From a checkpoint of a small transformer trained on Wikipedia: untied embeddings, 8301 steps.
Each number is 128 + 24 x the weight over the matrix's rms, rounded and kept within 0 to 255. Layers, rows and columns count from 0. Numbers have three digits each.

# down: layer 3 MLP down (transposed), 3072x768, rms 0.0322, rows 1996-2095, columns 704-767
# up: layer 3 MLP up, 3072x768, rms 0.0339, rows 1997-2096, columns 704-767
down1996:108113143114172133140131101103129134120130116136134140149190152106121141074146134166149146106102114106154141117135132115122146128121097113128126080119156119126132099162131106145106099114136164
up1997:139170149151124121198116152128115112158122136105132104130162093124148149129156119136120155153107123143133154131143120139134115095127140122162131136116141133092121139168120110111148094147139091
down1997:121133102141097090081154127143126134115114131121111110131108116125110162141152127106126132136133130065114114152125144154165103127145111094147102117145127099149152105122090109128118125168113136
up1998:136103144136085137115084081168098126111120100196176139111147110100118125123167102136112156169161115120114102159098145134106144133153115154175147138190105135161133136112110125095109119119099162
down1998:105094113098089133137132108131123109105133108136145129096121136121134124135151111133116167100090148161171109112159109125158154152146129121124154138143128143111110139138118123164109126135117129
up1999:136095140085110134142098173112136112136118103108129139132128122105069151182127112108138110119106075110158123135146129141140113128119100125092077188137149107149067149134140154143121131142150163
down1999:143109109184068096143143148092183152164129157177122133107129149131104134121142132129131104140115096121135137097103110133167116132138165121139065139105105129127091148135106144103108100168131109
up2000:198149105106078108140119133115132120128159117116131130139105139168140138140124140108124116128170178133152132117127136151126128117130128178174117061160116140131177137147108125111111130121073118
down2000:145122144094138141125120103135138147190111129160127153119111124090201107118131165148185141130124130122119113093124149155108099101144158106121150147078143103138153116096139179109146119117094089
up2001:105140138126131095107133156139100150121140165116137132082143165133097153138151152083112115143097119110135121108107155105122153159140120131115114139073145134129136116146118150145092123129125140
down2001:126156153132148149149107110141094130114098148120145122160141101101141140142129147148136107123119151121103114154126106139106142116144105154122114101149136126144101173140125155098163122179119123
up2002:125114123139153139073122131129140127101134113158134131098085103112100133113104135147091127147088143134133122179099111171098138151129150167097148133126114204107146128159131081155143112139141089
down2002:121111134133147118140125094139092144163133086101158139151120144118136103130117096134111127141128096154098141092134100184168162122145148125147147163146111118115161131131166100123186160147129108
up2003:104086129125095154108084167132160090078174101076113107118157098141084131166078100180144131119176087116126135154141170130129105180119117192142129110167181116131100132137126128166157116180109099
down2003:149156121116129141135145144134170070141097137118164120155148132112130096161104095115117120130105138119128108134130169175161088101099167173108099114151100091109136104118161099168134114108139101
up2004:148096149148103108152116156129136195098145156139097147173185124173052138122079128156091141126145153114168126133121119178115100084118136122197132113118122121152141123117097132113119072110119125
down2004:129097106097102132124110112111129157101158131127118146155162158101087132146102137141127178134078142152115098104157155122147123166109068118143118112111084196168176134186199125128145179123160124
up2005:133142141113144115135106111132064149091124166125169159126100154145151111160111128115152176126100132100150103164134154095095144147126132132087133086099149115147125132117117155104132164142124123
down2005:134123147131135111145128123122178090162118122095087122085189133114122110116176104116115136136126149159137089134122150143103104145134136145104118133102083128149162160165141167127117073126129142
up2006:128123149139136129089154143175151106106104125096117144149119127129093122142105140084142152129088107120089164126131156132163160131130134113125145110128133137146115115133103149103107121155127133
down2006:121138137148086099129076108129082109097147135111124161144154114122109100147138151122178133144088156115139111116145153142119129135167107114116168112147156131148123142098124139101113151122126109
up2007:113101148112126127111144144127130112114122111122127111132129102133112111142122116147132136099172132126092133100106099135133124110105136122150147101096148133140113151135116148115142119109095139
down2007:108113116120127157116123123124152104109143082115112157154129151136140152116125105130138120151115140125141160130121112143116142130148099069160135133119142123165133119128121131118114112136161149
up2008:140136159152113125137127161143126115095111171123119121094096118150111156161148137168122180139123108124157113112115104129097094187130101175118122151123104168115120121118146143099119121172119153
down2008:067114119156152108129125103094132138097178160138176115128152118117109080176169156181132134138089113102124137143169162159122124178152115146143135139122131136112090111115094106130149129122119172
up2009:090144176167126148133108081140070142099150124157152116170135143128098147125130104126147110093142160137112141111148114133145088161132097114134168121065129099128124120134057096158102148095150138
down2009:140160101128101076135132105154157121128088091193175166113121114150103082106103111150114143137106146080140114134095182156135083101094091211115175153111150100151165057147143117119135105095157137
up2010:156096141111155117145130105141148148134121139146084113173152109119096143140147138141117095082153133156143145150127073140181165120116125171150133116076116087094133058132089131104153124132104183
down2010:142140146109144153176127129184126145110167098140117117135146140143124131131130163130151141163112125189121143129140128111145181150107112196123190160100093093140085125148101110156139128117099132
up2011:116108164090133148135103112131102086124112111151134129141146134142114137127160111169084124150142141127126124156119128166172153135096119144174094155078111118124104134138130093095122135102135087
down2011:075115149122122116098088129133127136109082071125137119141101164132114138056120101128096117127133130138117125107147183134129148136143184102143143123115145102090122142118144135142131097142102108
up2012:153151107137120102120139124085157145156144106086121165157154127149122099115150117113155154128126155141150147136134090128144124135140133145140137102090117108097108142097134144102112111135131136
down2012:137138148135116141119127145129132107111135138110129122131101121114146136142137127120161114131105140174134126128116139140120133164125102142110127124127120134145134119146129126149137129149108139
up2013:081106140174142118088133129101099117129118137123122123115132109122147131162157117207128185129133115109153173093118127127114147088083140104169118130113096087139123134116134149105136143145111106
down2013:143116125153146131121138114140167135131141115114078122125142124163152083129117140068121134102146088104139101118103116134138113074130121146127130131123182111102137112157136127151117065102159129
up2014:130109126163136127133103147120138158150115120139148131116142111131120123114119118089076143143116113116087135121120116115109100117131124120124160086147189137103148119134130180131121130163127195
down2014:147124086106156110091144089108133136158100119126116093129137102163133133084164120148089062137124133125140132167103144108138143161126175118116159136126131168148165140129122129135114139148124134
up2015:114140112162130121129168152114113087106104153110135141084157123122121125132127131157163133149115112171132123097138154141142146155158149138115116130125093119162150087152113114141103149136146129
down2015:120127112174140100129122105106110154110142129153137129127132151149113140128112081124103126128111133138093125152145119102140100106128113116153124118087139153100155148156102109139109129140133136
up2016:155113101150153138135148103123124095137161122138126143127130130142064144123152130129114135123129118106138156112109115125170133132089124136104155166143120134143113133157107109126166107155119113
down2016:141098152131122065126142115118154146133116150165142135145134092098121130116148156144101115103115136142108153080138124127131155121112181100127103121110146106168121084113137103152096108146115125
up2017:173120138156119149151111122088123120144124161133123140169130119134065108132164145138109126110109096153118115203130107122124140098154170119110092135145068129157172141090057143098116140095127110
down2017:147126143170124107107158116109128153124094122121146151132135113169131110094132085131079132130142122145087170125154082127084133063197142130161142091106142066133147139103137076121163129139169126
up2018:121137109118135104113133124095108150120134118156115132141150092125111133137117129148124116084107158149107138139136143132138121153147135122094126128100127118095143094106140142117116129139094151
down2018:141136159124143150142107066127116130148135146108104153151087124126093106108099122114130162099137124107116110129170160161120152118077122107164118101160114127143146134148124169137150136140152150
up2019:159119129115165154131116119126140112112151149147146123103103132171155123085112152153062104146176091138112125126133146092171068169175144074161178165126123155121147114138115142124111165152165136
down2019:164184125177135137107138060109136152178132081145123157129120099160103137170086152152136129084129139145104128126122111147164095128136115121110143111085079125097101140078125120123105138133155095
up2020:077200123140220128135131107167149133129124087135137113173128155093150108137109094138113130107161170132122147077151136143094150129141129127141088086148135167128124091164098100173137082150093140
down2020:127138118073104123161147147092126081114168164114183110127133150174124132150121105080100143174118118133147134113117139111102086146117105146126126127090115127120090116139169189126150154151148129
up2021:149092123129096172150122130134177112158131127099160103120121141141123113124155106141112163165087081134168121106131147106147069099131139127154145131122127132088083129115150122086129108187137114
down2021:098152138116151134128082143156130127096108112149074126132119112138179127119184078104148145113157124172164128112105104131085155119118141103147136160132103123100132123125137119139113136133115167
up2022:107097161104133162123120130140173108084127149113151123118132151127165147128121164118117112153114137075141134151130146153130152091126138164166140111127106115147147116127120129132131124124118121
down2022:123140132125114099153165137107055104153143113121100108117146144138151112137104119146113149100136142095154094084095104121146150104135126106108092143106147161102116165107118110117127138131125139
up2023:096118113163126116113109114137095128151133103151119100108151148143123151113139109151129121103130113126126098123112145081139104119117105133150131100105123115127159185136142145136131115114112145
down2023:136139119092149110114140107115127104130123159107130142147126098100111138127104125142118117137131119093135102148118131149149130133129120111100135146141145160157100106137151156149108118161157131
up2024:134123128159110157162131115150115139109112053124100116124128114126129146126130156130139150108134130079145135136162134114104119065129108120128102129134157135118112145121078126121135128120136094
down2024:140105121133136118103114137108150125152125104108132138143111128081114125144093113127142137135138131118141158117129122161094150137116134116125138126114125153160132125134145131131127133141127125
up2025:117155153095083116119135157163146150135130130100113162157132113149147084115133120148119142146111137079144155159118121121113126137122090127132160101114132136075118109111160164124101099128146121
down2025:141123142125124107135139115151125142121128138152100111102163121102134121111123131120124141130158104143110122091121088139119116152112098102140097151121136096098113113095158089153120163136115129
up2026:155134136082101141147107140095089090133101081128123159107137125136174098133135122136121160130106147134135107114123104105154162147081186142173126118125113151149134104128160113112137125130102072
down2026:155111112148111088141111130145112103123119160107131110127128130097164155070172107114124080172086126118149110117114128121085136106127108079166107140120140074130176121123103172132114103144155165
up2027:127150150143122156125094116161168127142141104102150098110158164140138120188147125128128129142132125137112132143065134122182134126111177153142113111121141133151128114114093033156138128166119153
down2027:068125137131134126128140067125125137130103149098141180146171115148096137085092164133128163134125129090119120062170151155141110125166135120131159128109148161160107154096105073123155119170076104
up2028:056077120108155157093102115119143109099150121125107074111073086147099125112100143075086137142139122081159103145170061117120118104143133095133114114091120155119133180129113127131161167120137117
down2028:153160107163147088075134169119110119139132130129156128125118108166149142148122175146131117115149134113135144135120149112139121156125120150113134093098121110166129147131131096147114129129102123
up2029:127085113127178124123152120157104118123136075126131124165115147107147121121090114137147077112114079137103145079100143134161129085070126131135110149119123104136166096095129124068115133147144134
down2029:123127085124134133149120161100152127146118156135126126112139106134115148108116098142118111105131079090150178116116143144142172114149105144096112113110093121128145092144106159096121117133097108
up2030:163078180125109136124114116087124103138112114151160123128189097136109114130068123108076144119125115093114158113085123147145093128146115103166133094125188123077123055140125101091171097115149131
down2030:140120118170123104109126135117147129125146112097152109137197129144124164093096135130136132128125086156135155195108082132131165151116141151139156135140145100128127120142096124124105144101138131
up2031:130142110123128134137153130117117100145129114166151107083108111120151143150142102096142110137123091159121136084150117154155120087088111081161124096159148106106136136120140164133145124109095144
down2031:162061122173109114096123139167118181172103131099111109152093130154124174120092149168157139139150153121138132097126104112162087118099110153138122110126138072168123137110140129158133177127083143
up2032:139094141129121158150129149152127115116121132125137138112148137118163116138091112176123084096159087144135095161114128115106148152118099108137118101102182115123117115123123094127142164113142128
down2032:144103081114154145093133131117171114092122091143119123153107103139140101121089119078156144144116139090109139143101142162155113162138092151146135140103113139147144156102082113145149143121172118
up2033:151129102119165159092110091089152084142147103169159112112150140081111117127097100155164127108180159121151110130133102137146109142159161142116129106120155128115123184152090130135139122067114127
down2033:145127132131104133095112144086123166109130146136113141138117130116125131103083137118120080094105158138106161137103072141132126123158086123145107146164099111134132155141126086123121129103136099
up2034:131087141149158109143128139115126143090104105112120130109129108127146161131153096134141116097153161112159135102099115145125095124141116134148146121136131148123137080146095163146105112113126123
down2034:077131129150114079114159147135092110123098205136141043132070150104138149115134149127115118144119114107174132126115136120122110126136144125163134135159123140151139138115063134112174135132086171
up2035:101127124121124114104138122141105112121151127137157125152094144136143098124110108127143103123127132104135108137099106124139139109118099133114120142112165110141145094122120115154098137131124138
down2035:110145106141142147148123151125103117145122117135103132113086129101102088121113123140101098116137156172100119121134144109094145141106120134158162143123142143136133127088127105123132095129095117
up2036:161152157134147143122140108120109129148127129125123123097165191176155173128125161119131097130143140107133139093133129107153115106103121094135108124112118163152110125147140131146145068082149141
down2036:143117146154132138123130084128116135143133141106124090151146162117116142120095123121149083110117156107111152081081139085136119112155099157148179071135117116152120103100164128149165130153148156
up2037:087110152096167116118155107099177121153096113126166170140138114141114168099110138104130128158154141135128121146089114113153120087116078074153136103135142113111120119101100100104151140158146167
down2037:100089129146080174098122111151143113132130122157147130128114128136132110140115053099073073124112124097132099118121140127080129141095066134127131109105121100120100145141129188156114125124121137
up2038:144121114183094131085144134166134134138129145132160153171111170178095132161123119153118179107160101090122102153136129120122165146139142114142127138119141099086135174150153126129148173115149151
down2038:122172151109060140091091118098120101142110074125158111119106123093144105145134137103156157117116134074100163147091097136129132132116138128140114149136096109130122102137079109146102136137073093
up2039:140128164149135119139175158146122127151130158134084093165146133088130123144163109095102121172137128127146138161090084107117088127116093143136156128108136150140130145116159113126143157133089153
down2039:124151142135089177108125102150071112133101118120129090114130107110143133082074080112105166120107126096145155120098120113150129141092128124159071113113154149112149137131166108136130146155142135
up2040:098158137151148160162091169128099145153125122124148113146130126134137155087130138125154087126086080127140121107133132130128108135105123131095194151129122103126111121114122069128125121086107121
down2040:105143132134148130151121158116121126133114135152144110124164059153157141123126108151147138114140154115141104126124081105110158166130113122139084126155157111110117151148137132086153129136131124
up2041:122139126115110164139121153147135140153094161120117130083129183128113137131104104138112095136111116105202081114122116109146093145116097147106104135124173116119151138136112162167134100156081110
down2041:182131099155154117125131143160121121067106157166129122205138103112077142144105091115121117129148133129117112168137111135152129134158133138145132139153123126175139103096123145108104130144130079
up2042:122128133158146135166101104129137149118121125093147146140105131105142147136161133145193130100147132139096133157114156132156128162148132142132111112140125106166114152158115138122115123142117105
down2042:142110145146153092136120127139128124122119151147095160102161106116110109154167123074137129135081147126168112153121127109108105126151139138142135102146158135120111176179112095115131142108125117
up2043:153099082079121135115148152151111140131106168110116131122141151128104128151091140134124085144085127126117121127141128101136152125091138144147102061138119121159120124144093117172117145094142109
down2043:137112139158127153088151132110109103150106107126097132123118102147125142132122108099145129142106125129125160119109136169163107115122114139119145156099104162147129139123129188108121130117151141
up2044:091141123109084119168158138120104143161131146123132133086128123120151129142156124125110132155083104123160135097112142143134110154093114134113086131134120131134135148152116131165084122144140111
down2044:100143131120126118109139096147112081100113134145138138122109109139082161169131126121116120097147120121158108127097092119135123117099129141185119121132097116162100134131132124106139129172134148
up2045:177107119124140163106178097127146105109144110093125120163126148136126075114109108137097107123135137158070113111120115110136136095174144125158125135123102080124133128147132132155125129170156110
down2045:124132120126140100172126139112118107102126127163125119087135138101088097131170089102115137106137124112148126111157119131125089084095072134131129101144103134120153139114125109127166142134088135
up2046:102106142059148138164136177114136076139118128149087137149091091107149123108081123155122096105094121118127146141141114139163107153152093117105120056135158137195167131128109132137087090130112172
down2046:117162110128117136166160121129167073146135138128115136168117115190142114140092103184149128093174142108129140064101151149122171170169150147131118131117167123145138109157119147163139097140152181
up2047:101101133117123124151154129126144132121198123094120159114084120093116146123132155162095106118144106133097122091173126104098119144069098114131120144134182147135142132129146112119110155127106146
down2047:117119111109107106121113111120124115130125099129118099108143140135127099160120139166129132177153125130150153119128084111133124148137102109139083162132120145106143108119145134169119155136118106
up2048:136130126092135124163126133101107154143120135137105117167118115116104110152078095122124152094175115054129127107125108122163137104132122140117137141147099146123101106127148098173158146125174068
down2048:143096143145114171132130158131157116153159131114102165110120125093103138146142169080129095133137111153122102092110135157202089152150111131117127124136104173136116121086110097088108148133168176
up2049:142119098086131127137104103138118118107133138111147128140146142116099167152122125120106112121134127121111137128151101113109147110098132125126131125131125133129094106138117136145144129122136135
down2049:139111151127133088166106127124091120124112114143137134126136142144147119141104093133102127095142132128129132134130129147122092136132121129154127115125099146149173109140159147116089143110143073
up2050:128107129111131130116122136131141123115181126143133127136066146131141093162147106080160120136123156140122158104099159102120115139147145116200128122159109152129136160131141132101111144118124102
down2050:112086112145143111097117110124114151134109124105128146147151132093122154151110107133126108152171133108154152106104162128136156152131147146082152156120127127135152123167145170102160122177067118
up2051:152075104129142151144134115116132120136119117134095081120134103118152082185163116081157131190156145072118133138146164186126136130096120126164185131101103127157149102135090070110159137117140089
down2051:135107160081113128161130093084110110153115103159140156078122132096149112178163100076131147137129079146137141117176136115127128196165180123126163145108133129143122135132165173143123157094159117
up2052:171122121116129171062139108088099079111102133123178125130159135110162101115163127143107123142117152131126141172141155150124134134096140133125122136157157113080151129119119144101122111142110114
down2052:132130144132121113132078092109165160131122145132153155121107114141137141094129140066094169124123159127112099104132144130120071122108214103129152127079114125130152096159147105136092142132136139
up2053:108165121137173113150140093126140120085128102151133163116148095152111129096072134171108092093110112086146134115135099093098146124133115156096075096113150145143129123125136129107150131176149125
down2053:133106150118116092127149110164130101157110118116105091122109118152141116188156157082107160132107145133088102131128151086138119147126144124116139120088127131180130112163115143138113133147091140
up2054:158112140180126150115068147147124088117123119163136174108120122117150144145160162093142154103158141113134116130123129123154134145100109112122116117110110116139133125089132121137150106110141137
down2054:147145094146151120149081163147118087111160149164143171184158100165124120104169120142130130155100186108152108120155130108138125140147146124140154088063128129112164121150119154086156148158134161
up2055:110116151127106125140142108119168131137153150126132098110086134140173129148109126126143183142103112133135120156106105135129140092094177128134109133106095162132151173103103106153116098129144142
down2055:147161115093151145100135126163131078142086146131112094170150146101097150159141156121110153169148129132146134131125116100139139122165092113107122132131163113123153147094089140114089110131124132
up2056:099053156169094124118119143127113124122103093097131128129152121110115105128111117110084118104153136129139137121186164115188063108115135067102101171124163099135137191128149095113152133105127142
down2056:154077134129090157149130122120140126166142103156155118114135120170143122090111105118154110147103104151117108125112147106096141143123135103108175113150076081129133125085074112121086165126138124
up2057:161086121108098109135110121167095093101123081157124142088107103113083155114176115091128131115140075116147167129160104151134136116130145110112101138134122137104141152089133149111136094124123083
down2057:149143121120102154156130157090087104122146112114091134104139117119127086142121112132138103109143111143099165105129147141111128114179111109147134138140056111181090152114161106118116133171150132
up2058:127132108099113167154168115138117166099137102103112116137123101103147123113115129123102153109145144127141101133075137139109139147142113127140113128155150165094123139129157146100141125109122109
down2058:109127137152134112146105117132145130161131158170123120129110118128137129136167119141148125115143144108117126116163113098099134117132138103142117151163134132113187096129122140142102133133144134
up2059:139110153099180160167149152098137090114116113138176112105150132120140119105134127138090105121096142131118126125135114111151107125168101132134144141128135123155073119146169129129146154132112113
down2059:145122108107132134121174143141167132153120138106158137107123101162158109141157132102173168135115149103093129112137115140115157105141127134178160142127119149128142125106132132140122135142159094
up2060:155183090154131108127170140096145099152116137152125102112144139104127122165129137103105087138118157111114134146154131115170123171126106170169116152133162131110110121138128178142113126130135089
down2060:147100128093119137106122084107126145104135165080122111114136087141118141140112135146103108111150112117168066102151113154094124106176134126134167136129122123112103099107106104142118128104159120
up2061:103139086136154103138120172141130124124130144147082165147159165095115175119111115138135068136119143132145092130118110119183086168158137156138118171128110144142125143127180153180131148137112122
down2061:123134113132139118181120140130135157127111136133132109095163148098111119122127140141154155135122129132188145124139118104104126118142130144098126130151130109108160128127143099129149135131114134
up2062:199111090126161096108095102109147123132071093106189152114135118131104134113135129154112124090146098118167123128226095138115127120124144174148156167147149183137114141102131095157109142139077107
down2062:108145174110121113149179093139123164125135139139128155119082103134118131153142122125131164133138112190107116094101130145120136102122146110105116088106117139095112174143122127138128149149099155
up2063:171122172116106119139106079116118106114159167120098118119113126138135158120113096137148142143130071113126085141119126115103075136143128124121111128127170144143116158160128150140101131129122095
down2063:141126130139110132091099137147190099107103127106158120096120142102131084133119118138078149148115117110097192113163147103140112120105078086132069115140134133134101114088153144131136169097084140
up2064:150101094116158123162133112103116121117155141137138135125153118117108125157131138080099176117161165091108147126113137123101147151167134123131103099109134147137122176085152117103132083116132085
down2064:126139128149116121124128115112102122110158100110135129127105163150159132120119101153179132133122106139107126130106094104117111144148108148133128115111121113144101147111136151144135100113137131
up2065:077156099110125172079176103112143163093150148116154119109129136101127120121139103126157120170129137102124110152131143102067088123124154110191139097107092125149162100130152186124128112168129089
down2065:113115146133112110123120116090129102104126107156143118132107098150112095119138130115107094130112117076170135135119135122120138115115126106125131123150070108142127138124120135123136144118157082
up2066:086145122147135105156127126115154120121126118169143157161127113153132047132117138151100121158122135137133148125096132107102109114152078120138125161147143161125119169161122142120109174124137120
down2066:148115147100143176093092126099199158118097158139172089161154124118146125109140101100110196173128171110116105118094081154150138127118104152157130092102113140128103122181118110118104103115135143
up2067:106135103088132146096152095109155100136110136139075130111135158114117093117130113109120098184137113124159105157137105132120119139099108131125105165122142148140111122112118117176127114137057128
down2067:138151098137100122100134161123095102131180145101131135122101134150111177126090096107113097123114139119110118120082109101158112168159112138113168121144138109097112097131104170181131098066105181
up2068:103114136124132104135148133116069118125137139152145127133145174120096151082085118125096116113123147130154125116109168141140110175145096145133140143080178124148116129148068126144109155107129098
down2068:118128130123128116144144122117157132130130115084136119147100126112107110085096098111155076140112135087115114152163113117089124152144139137124136139088151114104101133139146152133130114121123122
up2069:121136148141133110142124114104145110115131133138113107149122205119150116159134147136114097110180104099106135135147132134123150132140105134093116139105115123106142097065187148136114133126137141
down2069:112137139083123102107106126150107109139155133137109094129122147153103121141133155144112136105120125124121141130150131147145119099115120131078114158154127131136162077110120134128110096145163073
up2070:151119138075151114105153106116141096119115119167128084133124120129199082171163154107144109130156109138088112176133143136154111137090104158120145121134146128102129146122134126104098122116141166
down2070:169122114155081113150127132120084117118118140090099089130164139132138125101147117144140131106132115088131131086127110073132125124174121124130091148188118086102111083137152124149120129106165103
up2071:110122162084144098126134155105143109123146143124139080187181103141131120110102070121124100160119140128124144163103132132179138171088118143123117148129145125148145132115147088181157134122072106
down2071:081117121121067121128128138128129090194106143143103086153146110119145125098097106159170123166124101111158147079106133125138124167144154119127114181116136176155119125124161131143113119099178112
up2072:115142098131171152131109119085167161102123117158148114097117133136113151145121164081129105138139146119101123111120196100151124164087132127138122146174159123166087109131119116111115073125112138
down2072:108095147126091161112127136139106137150150127094140137124124165131155132138157161141130116168117139096158117092133144175126120150112118124087123104114126096117114117132149106124129147108144155
up2073:138107110146115107132146106118151145144131142163166096125105145165130124130118137125108141109110130103110125150083129174160154085127140178097168169126056142110115121099107179134117138119149156
down2073:163116118159128164088144156177119135128089136154110114150134138117182138107117166137101140120083142120096113122155153134117129098147097137081103140149165154104153128065145127116078132159115106
up2074:115091134096141091143176141126106135102106133116179133125137144152094117143098150106152108125163133063118148105149150127121156097136119115107112144124159123136143103090097119159135124125141117
down2074:162135119142126099149138127156111111133160146123083124127152119125129140102128102129091116139117092113127084150154104153115123152109088131115165142095087105115104135152118141097108110127125131
up2075:132119089141134132115143116167175146107117106108153111113134133112109118116137122099132163153161163105159128157124148148167103133142108110109098139145110126106098122113154146145132148163091113
down2075:098122123103117103132118118131112148168122184131126124116083105133172090154144072152090118112083117118153137146122137157135109154072104152115144134114148137128142142138119131101140100150103157
up2076:123089149087090100166129131158137137086138150155144157177160130129086199160142093085125161153138160147114108132125137137117094139133086165101142121075133118150125129122139137123127137135108120
down2076:123103113067147116140128121126137158117100151124155116136106125125113133136148129170120130148107079074120090126131162104167119137137141148141154114147114094108118069106173174089111104140093139
up2077:156115104109133135114154052108158120129135150129142143123123126148168113177149099147173167129112113093135139135120103165077121120164157138165162107143143090118136131129147104142129137118118100
down2077:130171113111133139115111118135129084124062167143088100146146146161109129125076132134166166077127134112092087122150150124139148142130138163117137125123092152096101112099166119166158126115111164
up2078:071091135140111152125122171123130154124126116124134122124161104135140114166116133155082154125145138115108151108107122142155136131170118115112167117142111109104093119105132127145093173088077139
down2078:129161123107118125113165112118128135157114114119146116130090140123156080143113134127110133142160171136146111099134101139139103165109155116123120152123142156122156163128143149120146096198135126
up2079:078132119185122102112124134090132145201166134110131162129133099127138153086135150141108141103134098112120136157154107141101067122156098117120154135118145116067165120140112134112162107125113136
down2079:163129124116111109161140130129147114171114114120131133115087149186131087146140180095111107137149126130125101131147097069114133137114122098162155141177149090094114125108106160167129105156139139
up2080:140108090159095090141149095129178156110123126152087107135165121124116174138120181130098090163120108100160162153149147108095111147116121143155179131097108128116163147161138112149127100146098138
down2080:109123113069141141138119117141107110146112173165130078092165170122160084121074125090140139111138095098178102104128139147123154100123184130124145132138111119110126135169136085129125134096151107
up2081:117063116114122151122118145150100108123148131142166102174151108162091097151126098096125158076118078119068136091162140160137142129149153130152115140163132117164177138112115116147106167130125110
down2081:110122108136125120153137132117102108117176109096122127123112142123130106125138177141134117127123163135114132107156126160147151117164116129145116130113172102169191155119085163111076133095122131
up2082:140121151138168112123137092128164136123112129141092149160104119164094179162121120136144169124114106088121126142155142127070111068151096122151161117163111129093129151127120082135150112119146150
down2082:109127126122115118147135126109136089161164167146100162111160135117098117134112166134131102130144125120117167128116138132124126120129120134122133143117161117094125143147162135099103126095126120
up2083:111089139106121113120130127119072127088157106113118137130108116114144105108144114136171121132106103143142136137114109102130086133139121126165138125133137144158172074163130123115108120153128167
down2083:107075131121059097159166109146119121108086076116122120125162139101112122133170129148162154170159076146156094098112181155141135156086146122173170160123138104114154137150126141175125097113112133
up2084:168129075163137156187117121147149105126182132130136116141126111107153108102115129137120117141133171149124113128126147102130121107101134126097130132118125137132202092171131067147106085118090144
down2084:120130147096121129117077114170137137123155086127088110134120144117124134140123061139154094106144131115181108150115128115135131145117127090129145101157111105113121156116123118126137131099157124
up2085:140104115127144136148115100145135125144075155125112127180143113132081081122092117119111085146095108172115145112104124114132123135116146130158094098106086176094105165123133123109135119128133124
down2085:159127113134135171132123144117127122120168096116154110080169114179124132143112084118128168099124092090120088148127161072115118159146128117152160164133156085111095089145123104148143120153153128
up2086:127113130115118168130081148164051109160135133095091134120132105118104148150141128153104118151127098115159143131140161152152107158149136131117116114093133126130115116134141129147113133161147096
down2086:085130110130123093118136104169124101118122098145108130153130123133155119114152063138137113103100101116143167144126111114075097128122120128148126081116174144139173105134164106177091162126101105
up2087:122133141101130142080122110133074118150108163089148126097124135085140136127116132112097132103117116112168115136130134111111154109157144143179143145118121168138165120082136113123114132103130155
down2087:152174132095130137098106122093114051151135117128145142071155139103153129135106102164176129139152130150105104177136149137128128140135109123119123114140173116105105097136124135117136117095131144
up2088:117153161155134141135120126097137111120126103106103142154135121109130121137158088120160087124097164199117144107107112204148122143167093140125126135115162137164160088138131123079086146153138127
down2088:109113158141121137129144146094126126115119083152124114097159121166124137128134140080079098143097151115095155121109089117106121129126142131113089097120100093130111099133133111075148099111146110
up2089:133176139118133128142153135092095177115116137136113114129168155136137097151133122118089121119127139146104176141126143108159102177116124129120134124118138133137131145159121171153151082169133197
down2089:110158108107125103130170135137089116106169160094122163106154131170138128114189118179131084082110110111106137116125167135121139097144141124083148156126125106150116141136150155143078138130200134
up2090:133151096153084148123133138113131158127103127124148069119140098083086159125165125125127152162115109117121105141117116133164125113132090142128089086173113148117101158071109137132142092133134103
down2090:126140168122138101109153118121120128139155111097140140146106137155117127122100099160129120092146163192106160119124118115126140152130144089114149128099148149115147122150100122116111135149131151
up2091:153106134135091096107155113107150092117111157137128098156138136129117104114137075097098142113141131150097149140108145129094169060142139138085137106120141123135142155142143126128058137118145157
down2091:153131135083112119097158160127091168131122139123150147143144140147114106112165168121136119077139124169059176137139134079138100162130115105103092136175126118149095119140114109090133156086102138
up2092:158137139163206129067144093107167088106151110143087128097137118124111069152064139153160161130092146128132076107175125127079140112121120107133101138122085149121102146110046111130128130141177145
down2092:094103134100157128099115130120131103147113116127118083131159121119164073109122132090139086149100083122129119100161143134138095158130103129107103114148143127139116077126101093133129117129148075
up2093:125127096110157156087147159140154075114105098122131114119112070118146143122136155116102165108100110122169084103143090144111079141132109116138151118122106129144142083165134115142092133168161145
down2093:082103150116148112093128135176100103134125143088090137116127098102123143121168145121151109138108144109153088106139152125161123162140094152153127127122113140156093091131111114131130113120159150
up2094:127111170128122158103126114155079138134099133129099129081101180113165138134135126103174115130108110147097112135124147148138123128149117083136170127107105111133119114097139096104141103134100135
down2094:114126129130126082161131105149110116117114140156116163139151087111114156112121158101124164103140111078118115107138177091133136096147147161121114118100103149110150134156107166113161122102139108
up2095:131129090110157119150129122099152148127123137099152112096149135165104148069149148146104159140136118122116154142122127138102099115120147162133103147138075181122120149104146109110129165199151124
down2095:128147139106102157159106130133149126153108084133104131144156154067149183142126153146146124127089098140136102140113117100157065147095127086158100159117151113128159172112096119093134126192153126
up2096:195124111188100152169140088121127090111121168134112134106164210154145159148129131151129099126104125154022086124129087177137110130159128092095129124139097166048126168107153167173067109101166148